From a checkpoint of a small transformer trained on Wikipedia.
Size: 11 layers, width 768, MLP 4608 squared ReLU, vocabulary 15786, 126M parameters.
Architecture: no biases in attention or MLP, normalized queries and keys, some layers without attention, shifted keys.
Each number is 128 + 32 x the weight over its row's rms, rounded and kept within 0 to 255. Layers, rows and columns count from 0. The size above them is the row's rms in percent of the matrix's.

# layer 7 MLP up, 4608x768, rms 0.0245, rows 3146-3181, columns 192-383
size [105  99  98 102  98 111  99 101 100 108  97  98 104 101  98  95 111 105  95  97  94  99 106  93 109  98  92  91  92 100  92  97  96 107 100  97]
[[131 150 103 174 136 110 136 121 120 162 159 148 120 174 126 152  67  92 189 171 171 118 103 142 143 119 113 167 133 175 163  91 171 116  73 131 138  87 163 166 113 158 126 108 111 137 109  64  65 138 135 150 153 182 156 160 149  97 136 125 151 167 108 108 171 158  60 136 102 170 178 105 163 133 122 143 157 143 111 131  90 148  91 123 119  78 106  83 114 121 164 147 113 146 118  92 126 100  97 166 164 153 142 211 112  94 137  39 110 105 131 177  70 139 100 118 178  86 118 105 152  90  78  63  84 173 172 116  69 118 150 123  92 101 119 180 173  90 133 144 184  51  65 127 165  73 136 164 141 140 158 132 152 147 126 145 123 131 155 153 121 137  92 148 134  67  72 106  90 148 142 143 106  83 164  75 119 107 160 143 157 130 157 119  54  95 119 121 167  78 172 102]
 [149 123 125  93 166 149 136 119  93  75 143 151  89  79 219 111 118 101 160 169 112 177 104 121 142 152  72 141 118 136 125 147 101 107 147  87 160 165 120 113 133 112  88 124 143 172 129 125 164 150 107 118 117 124 165 152 145  73 147  81 105 138 170 146 132  92 135 147  92 106 140 209 117 171 113 101 172 120 105 128 115 137 132 133 104  80  97 154 133 132 109 130 129 153  75 124 179 115 164 116 101 151 178  99 104 124 117  59  97 102 106 148 123 133  39 186 158 117 125 105 111 148 126 126 160 173 209 129  94 183 222 143 179 145 127 171 125 199  73 154 153 130 169 145  82 186 179 174 106 114 103 103 131  85 162 157 140 154 154 146 127  85 126 158 106 151  34 157 149 102 158  88 144 148  83  49 145  88 110 151 132  73 134  74 148  85 183 106  69 100 166 151]
 [127 102 143 149 141 130 161 135 134 107  87 165 106 126 198 144 183 133 122 128 115 112 133  85 135 129 125 109 130 137 110 169 213 112 121 106 143 100 176 158 105  74 155 194 183 130  91  95 133  87 189 144 116 112 164 164  97  94 152  85  81 156 146 177 169 177 161 178 175 147 156 129 114 135 144 135 137 131  77  81  14 128 131 105  59 125  78  87 143 105 124 169 158 108 100  75  68 104 150 150  93 125 155 184 133 183 145  67 167 140 107  96  79 128 120 179 119 128 108 146 124 106 109 117 176 166 169  92 102 134  79 120  79  90 134 138 100 136 119 109  94 114 166 144 113 163 104 102 124  99 151 117  98  91 103  97  70 129 148 133  71  92 115 110 128 215  88 113 101 108 120 139 144  87 124 113 182  91 201 116 110  83 145  50 108 113  93 144  92 135 108 111]
 [134  80 157 182 109 189 139 158 111 153 162 125  89 113 145 132 143 100 122 110 125 156  68  79  94 114  76  84 127 116 151 122 104 198  98  98 140 112 121  86 152 107 125 146 196 190 106 158 171 113 141 188 141  83 179 140  98 117 111 122  98 107 168 129  98 184 107  77 115 121 162 114 127  93 144 134 140  99 126 108  65 138 139 133  23 110 111  67 175 113 118 134 104 138 120 153 134  96 174 127 162 180 192 133  63 103 121  70  98 134 152 171 137 137 165 122 122 164 117 120  93 168 194 114 146 157 130  92 148  92  67  87 116 129 148 127 177 132  92 137 103 100 179 218 133 176 152 189 127 109 147 151 124  78 126 112 118 124 119 148 143  46  75 170 159  50 141  64 218  99 130 151 127 140 117 114 133 123 100 121 144 107 162 109 166 158  84 135 141 117 154 148]
 [ 94  94 140  61 132 170 168 188 114 111  84 115  95 121 123 110 159 139 119 125  89 164 119 224  82 112 163 139 150 137 127 139 108 132 152 105 116 145 137 116 142 158 147 129 150 172 122 176 139 145 109 176 161 104 163 159 161 111 124 140 122 126 157 128 167 105 108 134 119 131 172 105  95 100 152 161 135  80 121 107 135 146 117 125 118 124 118 150  91 126 128  67 236 148 117 176 128  78 127  46 153 126 136 177 121 175 112 175 121 154 116  71 108  88 111 149  92 176 133 112 157 147  94 108 145 146 128 104 110 152 106 112 108  88 105 153  79 170  75 114 124 131 174 164 125 211 117 129 129 117 149 101 152  98 147 140 104 162 147 127  89 131  70 182 124 143 134  98 139 180 112  73 160  40 137  77 129  39 118 110 138  99 194 125 141 166 134 163 113 140 139 167]
 [122  99  83 166 101 115 113 167 138 121 145 119 151 127  56 151 116 131 125 103  86 129 124 128 140 109 127  97  84 111 134  95 158 138 138 138  49 121  85 104 114 150 132 160 170 100 106 112 108 189  67  97 159 132 150 106 173 145 109 143  99 206 155  97  78 103 145 124 138 111 136 204 176 128 135 165 114 125 165  57  94  84  77 141 188  90  80 157 114 131 175 144 128 162  93 113 121  98 117 141 138 116 114 145 176 142 147 160 199 137 146 138 143 185 103 136 105 160 122 151 198 155 148 147  88 104 106 174 128 161  72 163 121  98 121 110 103 112 157 135  85 160 124 121 133 121 150 112 149 129 154 118 134  69 107 130 104 122  73  86 125 133 127  81 130 187 159 115 108 180 181  89 129 154 139 113 166 129 129 104 139 165 178 106 138 154  98 184 115 114 122  90]
 [189  83  99 142 192 134 161 114 173 114 125 134 108 166 128 109 147  97 127 108  63 164 124 129 131 160 136 157 134 144 134 122 150 114 138  97 124 114 139 128 118 159 101  88 103 104 152 118 118 124 177 128 173 179 149  90 159 134 117 110 153  94 141 205 150 159  84  95 129 154  78 135  94  81 130 108 151 123 119 102 115 114 167 153 134 109  82 114 137 131 124 129 149 110 163 163 154 134  81 135 177 168 111 148  98 153 122 104 133  87 168 150 101 139 105  83 127 137 124 149  77 157 175 150 172 108 141 147 144 109 133  95 170 127 151 148 133  92 106  79 131 115 146 183  87 120  80 119 183 179 128 143 124 131 156 109 113 121 181 113 170 197 143 127 122 104 155 100 170 110 118  76 102 120 109  94  95 145 107 110 163 141 156 114 148 103 125 150 163 176 122  89]
 [158  89 119 103 107 156 153 113 186 151 132 109 127 124 139 150 198 138 126 150  29 101  88 130 115  72  99  76  93 121  80 117 102  98 100 146 109 107 104 114 120 106 145  99 132 111  97 125 102 135 138 117 151 110 125 139 134  60 131 145 170 123 105 116 172 135 170 133 145 176 120 191 132 137 109 139  95 123 151 157 110 117  53 149  97 145  81 114 140 100 119 163 137  89  84 133 100 128 165  87 144 131  91 124 172  98  46  72 121 128 145 129 136 148 167 129 143 177 123 116 124 103 120 172 158 158 166 133 138 100  93 142  96  85 109 108 156 104  95 121  92 120 150 124 140 105 152 147 141 130 130 156 155 214 186 110 104  72  92 119 110 135 162 149 101  96 130 149 116 146  89 108 164 207  88 143  82 158 148 136 146 183 176 177 141 145 128 112 131 108 103 144]
 [122  99 121  64 127 159 153 126 160 156 131 165 163 141 151 158 107 167 113 132 136 117 115 107 124  92  78 129  85 132 122 139 238 123 181 128  74 162  88  85 109 110 133 107 132 110 138  77 135  94 112  86 141 115 190 136 171 122 118 133 140  89 106 159  41 131  55 107 163 150  87 122 177 140 103 167 187  73 159 141 167  88 178 119 134  90 100  96 174  74 153 118 174 142 118 182 155 149 116 122  88 127 114 141 123 114 151 183  95 133 122 114 124 170 142 123 127 150 173 165 109  52  74 136 170 174 165 102 157 138 158  96 198 199 178 160 184  71  81 160 140 151 107 119  89 109 150 128 118 137 172 133 121 100 150 120  86 178 111  90 166 116 132 112  90 139 101 124 108 140 100 164 139 202 159  83  87 128 153 157 116 136 141 150  81 124 126 115 154 116 132 131]
 [187 109 105 127 104 129 143 107 212 143  96 131 112 128 159 112 104 146 155 153  89 132 130 103 120 145 140 153 115  88 131 100 124 104  89  88 146 128 170  95 134 219 152 116 176 128  88  94 141  96 120  98 130 141 149  87 161 110  91  61 146 124  83 179  96  77 185 117 153 108 156  97 128 121 125 124 167 120 164 113 143  50 146  88 120 130 126 118 145 111 145  93 159 157 125  65  83 140  83 117 161 171 152 142 167 118 158 108 102 103 133 144  88 131 107 122 105 133  93 147 128 140 117 151  89 134  83 198 152 160 125 137 168 148 126 152 116 107  96 104 108 102 142 167 173 116 119 136 144 108 145 125  71 121 217 109 141  90  98 192 155 173 141 134 122 151  93 151 125 107 135 153 121 138 111 114 140 152 116 115 110 116 130  88 134 116 127 156 137  97 114 104]
 [149  86 130 188 157  97 105 134  80 205 146 111  96 143 128 105  96 141 121 162 104 107 139 174 180  59 149 111 120 109 138 217  97  61 100 118 107 110 162 117 165 136 180  48 121  75 136  86  79 127  67 122 108 129 175 144 137 123  91 158 118 118  70 163 132 143 133 108 110 122 126 125 123 139 128 155 147 108  95 110  98 125  72 126  95 156 105  84 166 115 116  92  86 129  95 158  62 148  80 151 114 179 113 122 127 152 108 122 135  77 119 174  85  88 140 145  86 114 160 109  92 136  71 111 142  82 130 122 144 115  95  97 123 124 149 140 153 130 112 100 121  47  95 136 112 134  92 174 115 132  73 175 184 182 123 111  84 105 113 156 126 116  74 149 106 143 188 129 172 167 113 139 157 163 187 137 116 142 111  88 113 121 153 136 141 114  86 129 144 214 152  80]
 [188 150 134 183 134 129 138 151 155 116 104 138 156 175  93  89 118 106 119 117  95 181  95 153 141  65 113 113  95  83  94 110  74 146 152 166  52 134 103 149 124  54 120 159 120 122 149 111  62 158 133 131  62 161 182 113  81 115 154  84  92 165 102 115 167 114 156 106 124  94 112  91 172 149 112 102 128  86 113 134  67  99 138  73 103 157 165 177 164  87 125  68 150 140 124 109 168 118 159 175 133 114 122 152  73 103  65 107 117 127 130 142 133 110 145 113 102 148  96 148  95 152  94 152  87 131 106 126 149 150 161 113 115 171 112 156  85 130 121 127 160 145 131 189 152 104 107 112 139 135 175 145 115  97 121 166  73 169 119 140 118 112 145 107  95  94  90  85 127 172 144  92  86 148 179  91  87 180 121 160  84  82 152  88 138 125 146 182 164 117 163 147]
 [103 135  96 141 145 156 128  99 123 159 135 133  96 170 188 181 181 120  92 128 106 181 119 171  65 119  81 147  78 132 121 130 109  70  75 160 104 144 115 137 163 158  90  72 114 162  97 159 123 127 120 119 101 108 154 109 114 129 134 135 129 127 151 184 175  75 128 122 122 126 166 102  72 170  84 154 138 154 123  93 129 127 188 162  97 153 101 111 177 138 101 115 145  58  79  56  98 160 173 149 171 171 135  93 180 144 124 137 125 101 148  86 124 151 122  62 152  86 104 151 156 120 144 125  45 117  88 161 118 168 151 128 132 144 173 106  75 164 105 107 131 143 107 162 140 147 132 140 128 116 133 159 133 151 117 158 124 136 149 156 115 175 150 120 135 191 143 153 124  85 139  41 153 107 167 102 136 172 143 136 117 105 160  91 130 117 162 142 114 135 143 148]
 [103 110  88 135 110 143 159  83  70 186 122 141 116 151 132  91 169  98 119 123 140 158  86 164 119 165 106 121  97 165  47 111 121  88  64 113 117 118 112 151 164 125 114 112 214 141 126 188 134 186 109 174 145 165 120 143  74 157 154 155 122 125 234  92 155 155 156 120 233  72 138  88 137 111  71 154 118 142 132 180 115 138 120  99 163 163 134  89 131 135 135 146 168 138 128  99  98 138 174 115 126 163 160 147 143 194  75  86  97 120 141 113 100 114 106 124 103 124  75 137  88 151 101  73 137 147 124 140 153  84 143 146 112 102 143 154 132 129 149 111 184 100  80 119 115 163 106 136 200 112  82  66 165 116 146 133 142 146  93  78 132 136  93 126 150 153 112 117 152 125 144  96  96  84 104 135 112 187  83  52  59  56 152 115 127 142 166 186 138  92  83 119]
 [ 67 154  96 179 134 124  74 135 162 118 170 120 133 115 120 108 144 148  47 127 122 173  89 155 134 117 146 140  84 141   5 163 165  93 109 152 160 135 155 143  87 105 146  89 125 119 114 137 137 110 147 167 129 124 168 148 110 122 127 165 167 105 124 124 126 158  99  98 210  69 108 110 118 140 139 168 110 126  95 114 119 126 170 195 154  90 145 144 176 126 109 130  56 177 161 132 136 173 160  68 164 100  99 137 179 192 148 159 133 117 176 111 106 184 118 169 132  93 163 104 125 123 135 106  88 129 152 166 115  83  71  74 160 159 168 145 131 127 124 155  80 123 119 122  87 100 135 156 141 148 102  87 102  88 114 118 109 135 156  79 141 108 123 118  78 167 182 175 131 130  96 138 153 126  73 150 139 140 128 137 136  91 171 115 149 114  93 173 146 135  63 123]
 [127  92 133 148 115 140  87 113 118  75 132 163 153 110 168 185 116 133 123 196 137 196 123 153 142 117 132 159  87 179 107 105  77 125 192 173 168  99 143 160  61 148 148 186 118  56 119 105 117 111 108  99 123 184 174  73  96  63 110 165 142 122 141 165 116 147 179 114 140 152 145 131 126  96  99 171 164 123 111 113 115  97  86  48 156 112 121 130  92  51 166 112 118  61 131 114 103 153  87  65 108 129 152 123 141  98 119 135 119 123 181 150 125 143 137  99 110 143 103 111  76 104  84 124 100 100 157 117 128 122 171 130 138 154  99 141 125  86 130 106  63  80 106 124 138 165 148 168  95 164 139 151  85 130 105 134 103 130  86 155 130 177 132  68 106 118 114 133  71 155 150  91 150 132 123  96 133 130 131 124 145 115 117 113 122 193 136 134  43 157 138 162]
 [174  91 110 122  89 108 198 157 104 147 150 145 152 137 111 145 126 109  81 165  89 132 107 139  73 136 149  80 128 159 150 147 118  88  69  78  78 101 152  94 100  43 133 124 154 118  63  88  77 196 123 126 115 119 151 141 124  76  99  84  88 159 162 140 121 114 106 218 117 115 211 114 113 130 104 160 122  98 115 132 147  88 153 161 100 101 162 123 116  84 133 111  79  99 133 121  74 137 122 104 161 167  90 163 171 102 146 144 127  82 144 167 172 129  56 136  98 165  79 181 106 110 136 146 196  85 157 128 149 128 151 111 155  82 142 193 157  57  84  58 139 104 160 127 107 169 133 141  93  63  95 153 171 148 171 123  70 172 117 123 153  71  99 107 152 141 165 168 163 182  92 141 104 102 134  77 147 124 121 134 137 103 159 141 126  83 158 121 107 117 129 136]
 [129  77  66 168 118 127 120 184 105 113 127 122 110 204 146 117  49 116 104 152 168 172 195  76 128 150 148 137 182 127 109 138  84 146 175 115 120 153 113 152  84  98 180 169 182  95  81 148 145 123 139 143  83  86 114 156  58 108 121 129 131 111 165  67 178 184 203 140 152 103 151 131 106 130 129 161  81 109 180 118  82  76  73  80 121 183 133  77 178 102 135 117  98 151 130 122 164 166 172 108 120 116  62 154 122  96 183  82 128  98 161 119 176 133 166 172  79 134 106 138 137 161 133  54 154 111 105 134 100 127  98  71  98 195 157 127 125  97 126 111 106 137 167 137 104 125 140  91  83 102  98 146 107  57 132 114  84 131  99 144  90 142 116 123  89 137  99 165 142 136  72 126  95 143  75 139 141 102 131 118 172 138 210 133 140 123 146 114 113 152  89  97]
 [ 80 110 102 131 108 215 117 158 129  90 146 122 132 134  92 101 124 156 114 138 100 117  73 123 106 126  70  90 120 112 115 137 119  92 163  71 107 156 177 120 124 159 137 125 174 161  82 178 106 149 181 118 110 114 152  84 128  87 117 120 117 118 131  93 149 154 121 148 154 117 111 146 136  74 116 165 124 136 162  97 107 130 105 131 102 124 156 134 154 136 124  89 109 117 127 202  99 130 127 137 173  63 111 146 147 163 153 139  93  85 102 158  90  96 124 120 110 100 116  92 103 146 112 155 170 138 105 107  75 189  41 146 124 223  67 156 108  64 131 118 144 137  72 139 127 122 161 108 126 122 117 153 186 111  89  99  89 108 137 131  47  84 110 131  67  98 147 111  99 128 143  98 121 154 170 159 166 149 172  84 154  81 137 139 133  82 142 215 128 140  64 163]
 [174 153 169 109 148  89 169 157 143 110 123  73 136 130 122 177 141 109 169 147 118  90 118 127 137 168 165 103 126 108  91 118 146 170 148 114 132  94  97 154 173 130 154 133 200 156  73 128  91 143 164  76  83 127 167 154 188 111 106 132 120  98 189 119 139 163 143 178 164 142  93 111 158 129 110  64  58 111 133 116  97 119 152 173  48 159  74  40 160 151 110  82 117  96 137 143 137 129 160 133 159 103  92  98 132 156 130 164 125 140  86 143 147 184  78 136 111  83  99 114 163 130 171 109  63 186  90 112 128 133 112 166 142 162 140 134 111 135 119  94 129 155 147 121  97 165 190 123 146 137 115 150 113 120 202 215  77 139 130 126 134  89  65 141 130 155  94 143 107 144 193 102 188 122 192 135 140 145 128 117 117 144 127 121 157 104 114 114  99 161  92 117]
 [154  80 198 106 120 126 144 103 105 124 133 188  84 123 164 143 116 144 156 134  92  98 122 159 147  91 134 115 154 105 146 212 148 141  94 141 182 142 102 111  91 154  91  71 118  77 133 108 161 184 156 125  85 134 138  98 108  98  97 102 116 172 134 153 162 118 147  97 133 153 109 158 132 151  90 143 149 118 161  65 129 119 165 128 123  75 132 134 113 184 137 133 168  84 103 163 131 102 162 113 110 128 170 116  99 128  97  51 148  24 134 145 121  75 105 181 121 157  74 126 136  89  83 106 129 143  83 162 170 162 138  78 146 150 154 133 120  77 113  92 132  76 160 232 138 141 103 141 172 139  97 139 109  96 177  74 130 147 129 120 113  89 158 117 122 111 121 100  87 173 150 134 134  91 139 108 125  93 129 173 156 172 138  96 167 125 149 164 119 107 129 113]
 [125  93  89 177 118 137 115 156 170 110 123 128 117  68 154 153 148 139 114 102  73 150 125 145 168 125 176 139 134 121 123 124 163 168 119 171  90 114 109 124 174 145 136  96 144 104 122 129 108 117 138  79 120 195 150 118 124  95 106  99 136 132 158 116  84 131  92  66  96 162 106 130 112 142 104 128  60 145 169 105 140 145 109 115 111 111 156 112  64  91  94 126  85  94 101 121 172 134 103 162 154  93 142  93 128 178 161 135 131 123 126 179 149 138  72 181 116 126  81 149 100 152 150  48 133 195 182 127 159 107  64 189 175 144 131 110 125  99  79  47 122  46 131 168 116 137  32 118 119 100 142 152  86 132 112 160  97 139  77  53  71 150 138 114 129 105 113 176 106 148 121 202 176  89  90 155 175 121 154  96 157 156 133  94 130 115 124 159 130 186 127 124]
 [116 145  61 135 214 163 122 142  68  60 128 123 180 103 152  86 102 127  73 131 127 148 109 128 117  72 102 118 135  78 122 207  78 163 112 146 123 111 145 163 163  56 139 144 116 157  49 130 188  95 214 112 146 165 132 156 157 149 113 149 107 152 140 141 119 152 158 118 168 107 135 127 112 140  81 105 182  79 151 163 128 140 131 127 168  84 107 107 150 144 182 152  98  88 104 143 162 147 101 146 135  82 165 145  97 185  42 108 104 113 134 142  91 157  96 208 144 174 172 132 176 136  75 191 161 111 161 163 173 113 132 112  86 167 125 155 121  93  59 124 143 124  55 172 127 100 179 112 178 113 133  95 123 107 101 156 130 148 166 166  89 105 141 105 125 177 111 152 128 131 118 128 182 122  64 149 105 119 108 134 111 158 130 138 170 157 182 125 113 130 151 130]
 [ 72 136 150 158 125 123  85 163 131 103 111 174 155 131 145  71 104  96 129 120 115 185 127 120 119 142 184 135 116  90 120 136  93 120  84 176  88 143 131 136 173 150 120 121  66 102 155 110 136 123 232 127 162 176 232 157 190 197 102 110 133 107 111 143 117  78 147  79 151  93 172 153  50 101 143 152 128 101 173 101  85 117 143 162 161 159 118 129 143 120 128 126  47 182  66 122 109 129 148 134 169 110 203 144 132  91 108  94 183 103 144 176 146 152 100 194 106 155  49 130 169 144 103 104  71 154  79 172 165 140 112 133  71 121 100 166 151 180 141  94 176 100 125 155 146 121 136 143  82  93 165 140 133 114 138 142 138 175 107 141  95 146 138 167 172 115 124 136 157 166 101 107 143 163 117 150 184 149 109  85 134 146 150  77 194 173 167 141 116 157 173 114]
 [122 115 157 152  64 109 121  85 165 138 180 146 174 128 164 162 184 139  91  87 107 155 161 148 103 106 149  99 113  70 137  91 152 110 122  93 144 121 131 124 148 171  87 131 131 168 130 141 137 177 119 148 147  97 145 106 152 134 114  93 126 110 102 119 129 161 120  99 140 170 103 176 138 108 131 214  73 129 156 117 121 144 148  69 128 101  53 120 123 116  98 110  67 113 122 130 120  99 132  96 157 142  75 126 136 110  84 157 133 102 161 121  69 113 135 115  78 131 137 154 108 119 131 154 109 219 180 119 137 118 180 122 142 112 170 132 113 127 150 126 216 136 162 122 107 114 143 158 121 121 107  99 143  89 119 104 152 165 151 115 112  65 148 169 154 101 156 132 177 180 146 145 150 196 100  58 150 136 117 146 185  84 143 103  93 118 131 111 203 127 167 120]
 [110 147 134 108 123  61 143  89 162 127 124 163 143 116 117  76 134  87 140 123 101 113 120 105 120 130 165 116 147 155  65 141 123 124 124 169 107 118 133 145 115  99 152 150 198 148 132 123 131 155 115 126 128 150 159  60  62 165 168 133  94 112 137  77  32 161 119 125 195 128 160 103 122 115 115 165 109  93 161 110 145 155  54 158 109 174 130  81 145 144 108 150 111 118 163 114 212 167 106 140 132 114 101  91 135 140 189 154 129 125 123 140 129 118 152 136 136  97 132 123 125 148 153 169 114 175 144  76 173 122 129 197  93 173 109 171  88 128 142 108  53 161 148 176 125  61 155 157 173 114  95 168  74 154 158 189 152 174 159 110 140 123  63 102 169 137 145 147 136 123 144 116 132 113 136 158 210  77  99 131  91  93 116  97 179 124 114 105 177 107 162 143]
 [116  91  92 138 144 168 130 125 142  82  62   9 147 119  84  98 128 133 181 132 101 114 130 115 112 129 115  85  82 114 124 142 136 141 159  83 181 120 136 188 142 119 181 114 135 120 110  88  93  99 107 144  93 132 180 126 144  87 151 139 130  86 147  85  92 103 150  78 152 180  77 160 113  96 130 172 126 152 122 116 149 147 116 103 145 120 102 112 105  88 115  47 118 140  81 125 153 122  88 106 131  88 142 177 146  87  74 123 118  87 122 137  99 196 103 131 110 188 112  89  97 160  90  99 147 125 105 104 144  81 106 148 181 106 141 124 144  89 144 118 113 123 166 153 112 106 128 124 148 108  61 110 125 161 182 134 157 184 141 143  58 133 151 157 114 168 135 147 159 118 134 121  83 167 179  80 179 170  85 126 117 144 135  72 187 149  95 128 120 100 184 130]
 [114 142 144 127 157 172 136 132 135 119  97  78 112 108 110 126 126 154 152 214 113 108  91 167 139 141 109  97 112 143 136 118 118 115 129 178  90 148 136 101 126 138 142 109 146 121 133 107 142 146  76 181 105 100 128  62 132 108 100 102 116 162 101 121 149 133  70 152 135 109 115 127 156 152 157 157 198  97 115 109 110  66 124 116 115 118 140 124 119 112 112 164 148 130 120  88 124 152 204 111 133 201 121 153  58 103 105 116 125 159 153  93  89 104 184 176 171 167 136 170 160 118 136 170  90 141 122 152 146 136 203  84 122 115 220 185 219 135  85  75 125 143 129 139 128 137 140 164 100 105  84 116 140  89 121 172 104 127  83  33  66 106 159 119 152  80 137 120 153 150 134 133 112  77 140  85 122 144  87 147 123  27 128 122 160 117 160 171 161 128 131 134]
 [131 144 134 144 105  97 151 108 150  35 160 115  97 103 129 119 112 149 159  95 149 144 130 164 125 183 173 202  72 120 130 118 150 136  98 143  90 132 113 121 146 139 170 128 113 120 133  77  96 144 153 147 137 146 150 146  95 101 177 170 121  95 142 151 130 118 147  84 107 124  93 127  89 100 146 111 132  75 115 134 139  82 111  89 121 130 143 117 162 159 183 151 160 121 113 102  81 132 165  84  96 190 115 123 111 161  90 117 147 121 167 173 189 123 161 115 136 133 165 159 128 191 116 134 131  95 120 111 175 149 128 149 107 151 116  81 122 177 141 106 155 107 142 140 108 108  67 191 185 140  97  67 129 168  79  82 119 158  72 107 147  85  98 127 105 123 128 113 166 186 148 165  80 130 151 116 180  95 109 152  94  81 140 134  75 104 129 123 121 132 191 162]
 [151 159 164 107 132 110 162 106 135 168 170  72 138 107  97 164 132 160 117 141 117 135 150 126 167 120 124 139  82 143 134 127  93 161 148 167  99 139 135 144 135 140 167 186  93 120 129 139 127  72 191 111 108 103 125  90  69 138 138 162 112  49  79 149 133 159 123 157 109 111 112 140 148 114  99 161 150  82 106 143 129 110 118 130 141  92 109  96  95 116 167  91 133  53  64 168 104 113 194 140 163 106 158 119 150 118 149 124 103 134 155 116 126  82 183 165 145 144  90 127 124 139  88  70 141 125 148 130 202  58 156 110 116 136 159 151 144 154  97 142 121 137 155 174 147 139 107 126 126 203 118 115  68 148 115 135  76  56  79 130 134 143  62 161 162  71 102 119 155 139 120 111 133 142 154 163 174 101 156 160  98  55 185  88 114 101 158 159 153 116 119 167]
 [160 131  71 104 119 106 142 154 137 203  91  90 174 183 151 142 177 132 109 129 122  69 112 157 136  85  96 113 147 133 146 169 148 140 136 114  99 112 158  89 150 128 141 147 155 101 145 192  90  97 103 157 101 133 128 162 145 166 105 135 106 134 180 111 116 196 173 161 128  99 160 152  81 101 115 106  87 141 121 118  79  91 117 102 137  97 139 137 178 145 135 132 139 131 178 193 153 136 175 124 155 142 119 142 107 109 122 119 164 110  99 127 146 130 133 126 133 118  72 127 112 144 118 124 103 150 108  99 137 164  92 132 148 129 143 149 112 171 103 126 108 138 128 151  79 142 137 144 135 134  70 154  95 121 146 150 183 110  86 205 132 163 159 112 173 195 158  85 104 167 125 100 158 196 183 115  98 189  91  86  78 230 138 125 111  94 164 167 112 149 119 106]
 [113  93 116  95 122 100 137 144 156 120 173 129 128  96  76  95 122 127 106 133 154 167 127 123 130 121 121 169 134 139 108  87  94 133 101 171 156 147 105  77  96  69 125  51 153 122  94 146  98 141 109 133 128 129 154 128 108 100 118  75 113  91  81  82 104 126 138  84 119 182 124 179 120  73 110 103 157  92  85 126 130  69  59 127 132 107 107 131 103 142 110  71 147 140 134  53 116 144  88 125 183  95  99 155 112 167 109 134 137 102 143  85 140 163 149 126  74 107 133 156  72  60 169 108  87 126 127 160 157 103 128 179 143 144 175 162 175 108 137 108 156  44 186 156 130 131 168  83 125  65  95 182 109 156 157 122 118 132  95 163 151 113 140 173 125 117 121 173 158 127 165 123  97  87 119  95 141 169  54 158 178 124 118 127 153  87 136 123 160 179  84 166]
 [124 173 168 162 171 111 122 168 122 170 109 153  95 131 158 148 139 106  85 120 129 121 140 105 119  76  79 194 133 156 133 123 134  93  96 116 100  97  90  90 125 113 116 124 132 195 150 125  85 164  91  64 168 223 185 147 106 136  26 133 115 195 138 115  95 115 112 116 124 150 107 183 143 153  99 135  59 124  93 105 157 102 153 131 110 121 139 189 144 163 188  72 132 144 181 133 157 106 131 120 120 110 147  94  99 146 128  99 102 151 115 140 185  89 139  81 135 132  63 148  39  51 149 115  97 105 169  91 149 111 102  69 105 147 129  62  70 153  70 118 129 134 174 134  86 133 171 152 109 110 114  85 197 105 110 146 108 126 154 124 153 121 127 155  63 108 112 138 230 108 156  80 172 114 125 123 173  67 157 116 138 136 129 152  87 152 118 121 131 139 126 136]
 [114 151 138 141  96 116 182 128  87 110  86 146 137  90 113 140 162 128 117 130 155 141 170 145 119 143 157 146 145 128 118 145 110  73 150 113 132 106  81  94 128  97 123 142 143 155 111  79  94 187 149  22  69 209  62 101 138  62  93 108  79 153 132 138 147 111  68  90 180 141 145 181  98  87  84  65 106  43 172  75  85 105 155 179 145 151  41 170  96 120 141 110  73 146 114 132 111 115 105 139  89 141 126 106 139 156 135 168  97 131 174 181 147 107 150 152 137 128  88 155 127 108 115 115 148 149 108 123 144 120 110  71 161 196 110 149  77 108 175 135 126 187 106 153 159  96 143 107 135 122 165 151 158 149 173 176 154 154 141 201 153 102 104 125 138  92  93  89 175 159 142 142  88 147 121  87 116 135 188 128 154 134 138 114 141 179 173 160  72  89 143 137]
 [110 106 159 125  93 129 109 146 109 163 124  84  96 148 126 159 116 142 120 155 100  57 142 103 127 138 180 130  89 106 103 135 114 111 176 130 105 148 146 122 168 174 188 119 162 178 108  82 135 126 103 136 113 130 127 116  91 147 134 130 106 148 166 107 123  94 184 145 155 155 140 159 121 110 100 128 176 165 152 124 147 138 117 110 179 123 112  87 139 126 132 113 157 120 140 109  96 110 178 129 104 129 117 134  92 122 145 147  61 117 119 128 114  89  83 190  65 102 120  92 161  89 142 145 161 136 142 110 167 174 145 168 115 121 128 175 156  78 140  91  98 137 101 112 110 149 199 113 102  97  69 114 131 153  95 173 152 188  94 143  71  63 191 162  89 126 148 133 104 168 155 124  88 122 166 101 150  59 182 146 161 163 126 125  82 152 119 127 155  58 121  85]
 [140 131 123 116 124 188 160 155 129 122  97 114 146 110 134 110  71  80 150  92 121 126 150 158  87 161 178  98 164 137  76 154  85 157  93 138 144 114 159 186 116 121 108  76 141  76  83 116 155 125  96 122 142 131  99 164 127 110 147 130 138  73 143 143 119 160  90 177 126  85 158 150 141 172 117  72  76  89 201 101 106 129 119  73  91  87 155 141  85  93 131 140 137 122 154 158 126 155  64 140 159 139  93 210 156 169 180 148  99 142 116 122 148  91 120 117 133 124 132 139  94  89 125 187 135 160 194 122 184 157 114 126 104 144 157 137 185  97 142 148 105 100 122 174  74 143 141 116  96 148  85 116 138 146 167 116 106 142 112 106 111 142 101 143 171  65  94 131 169  82 133 131 169 115 168 155 148 116  84 167  97 143 124 231 165 152 183  95 169 197 145 132]]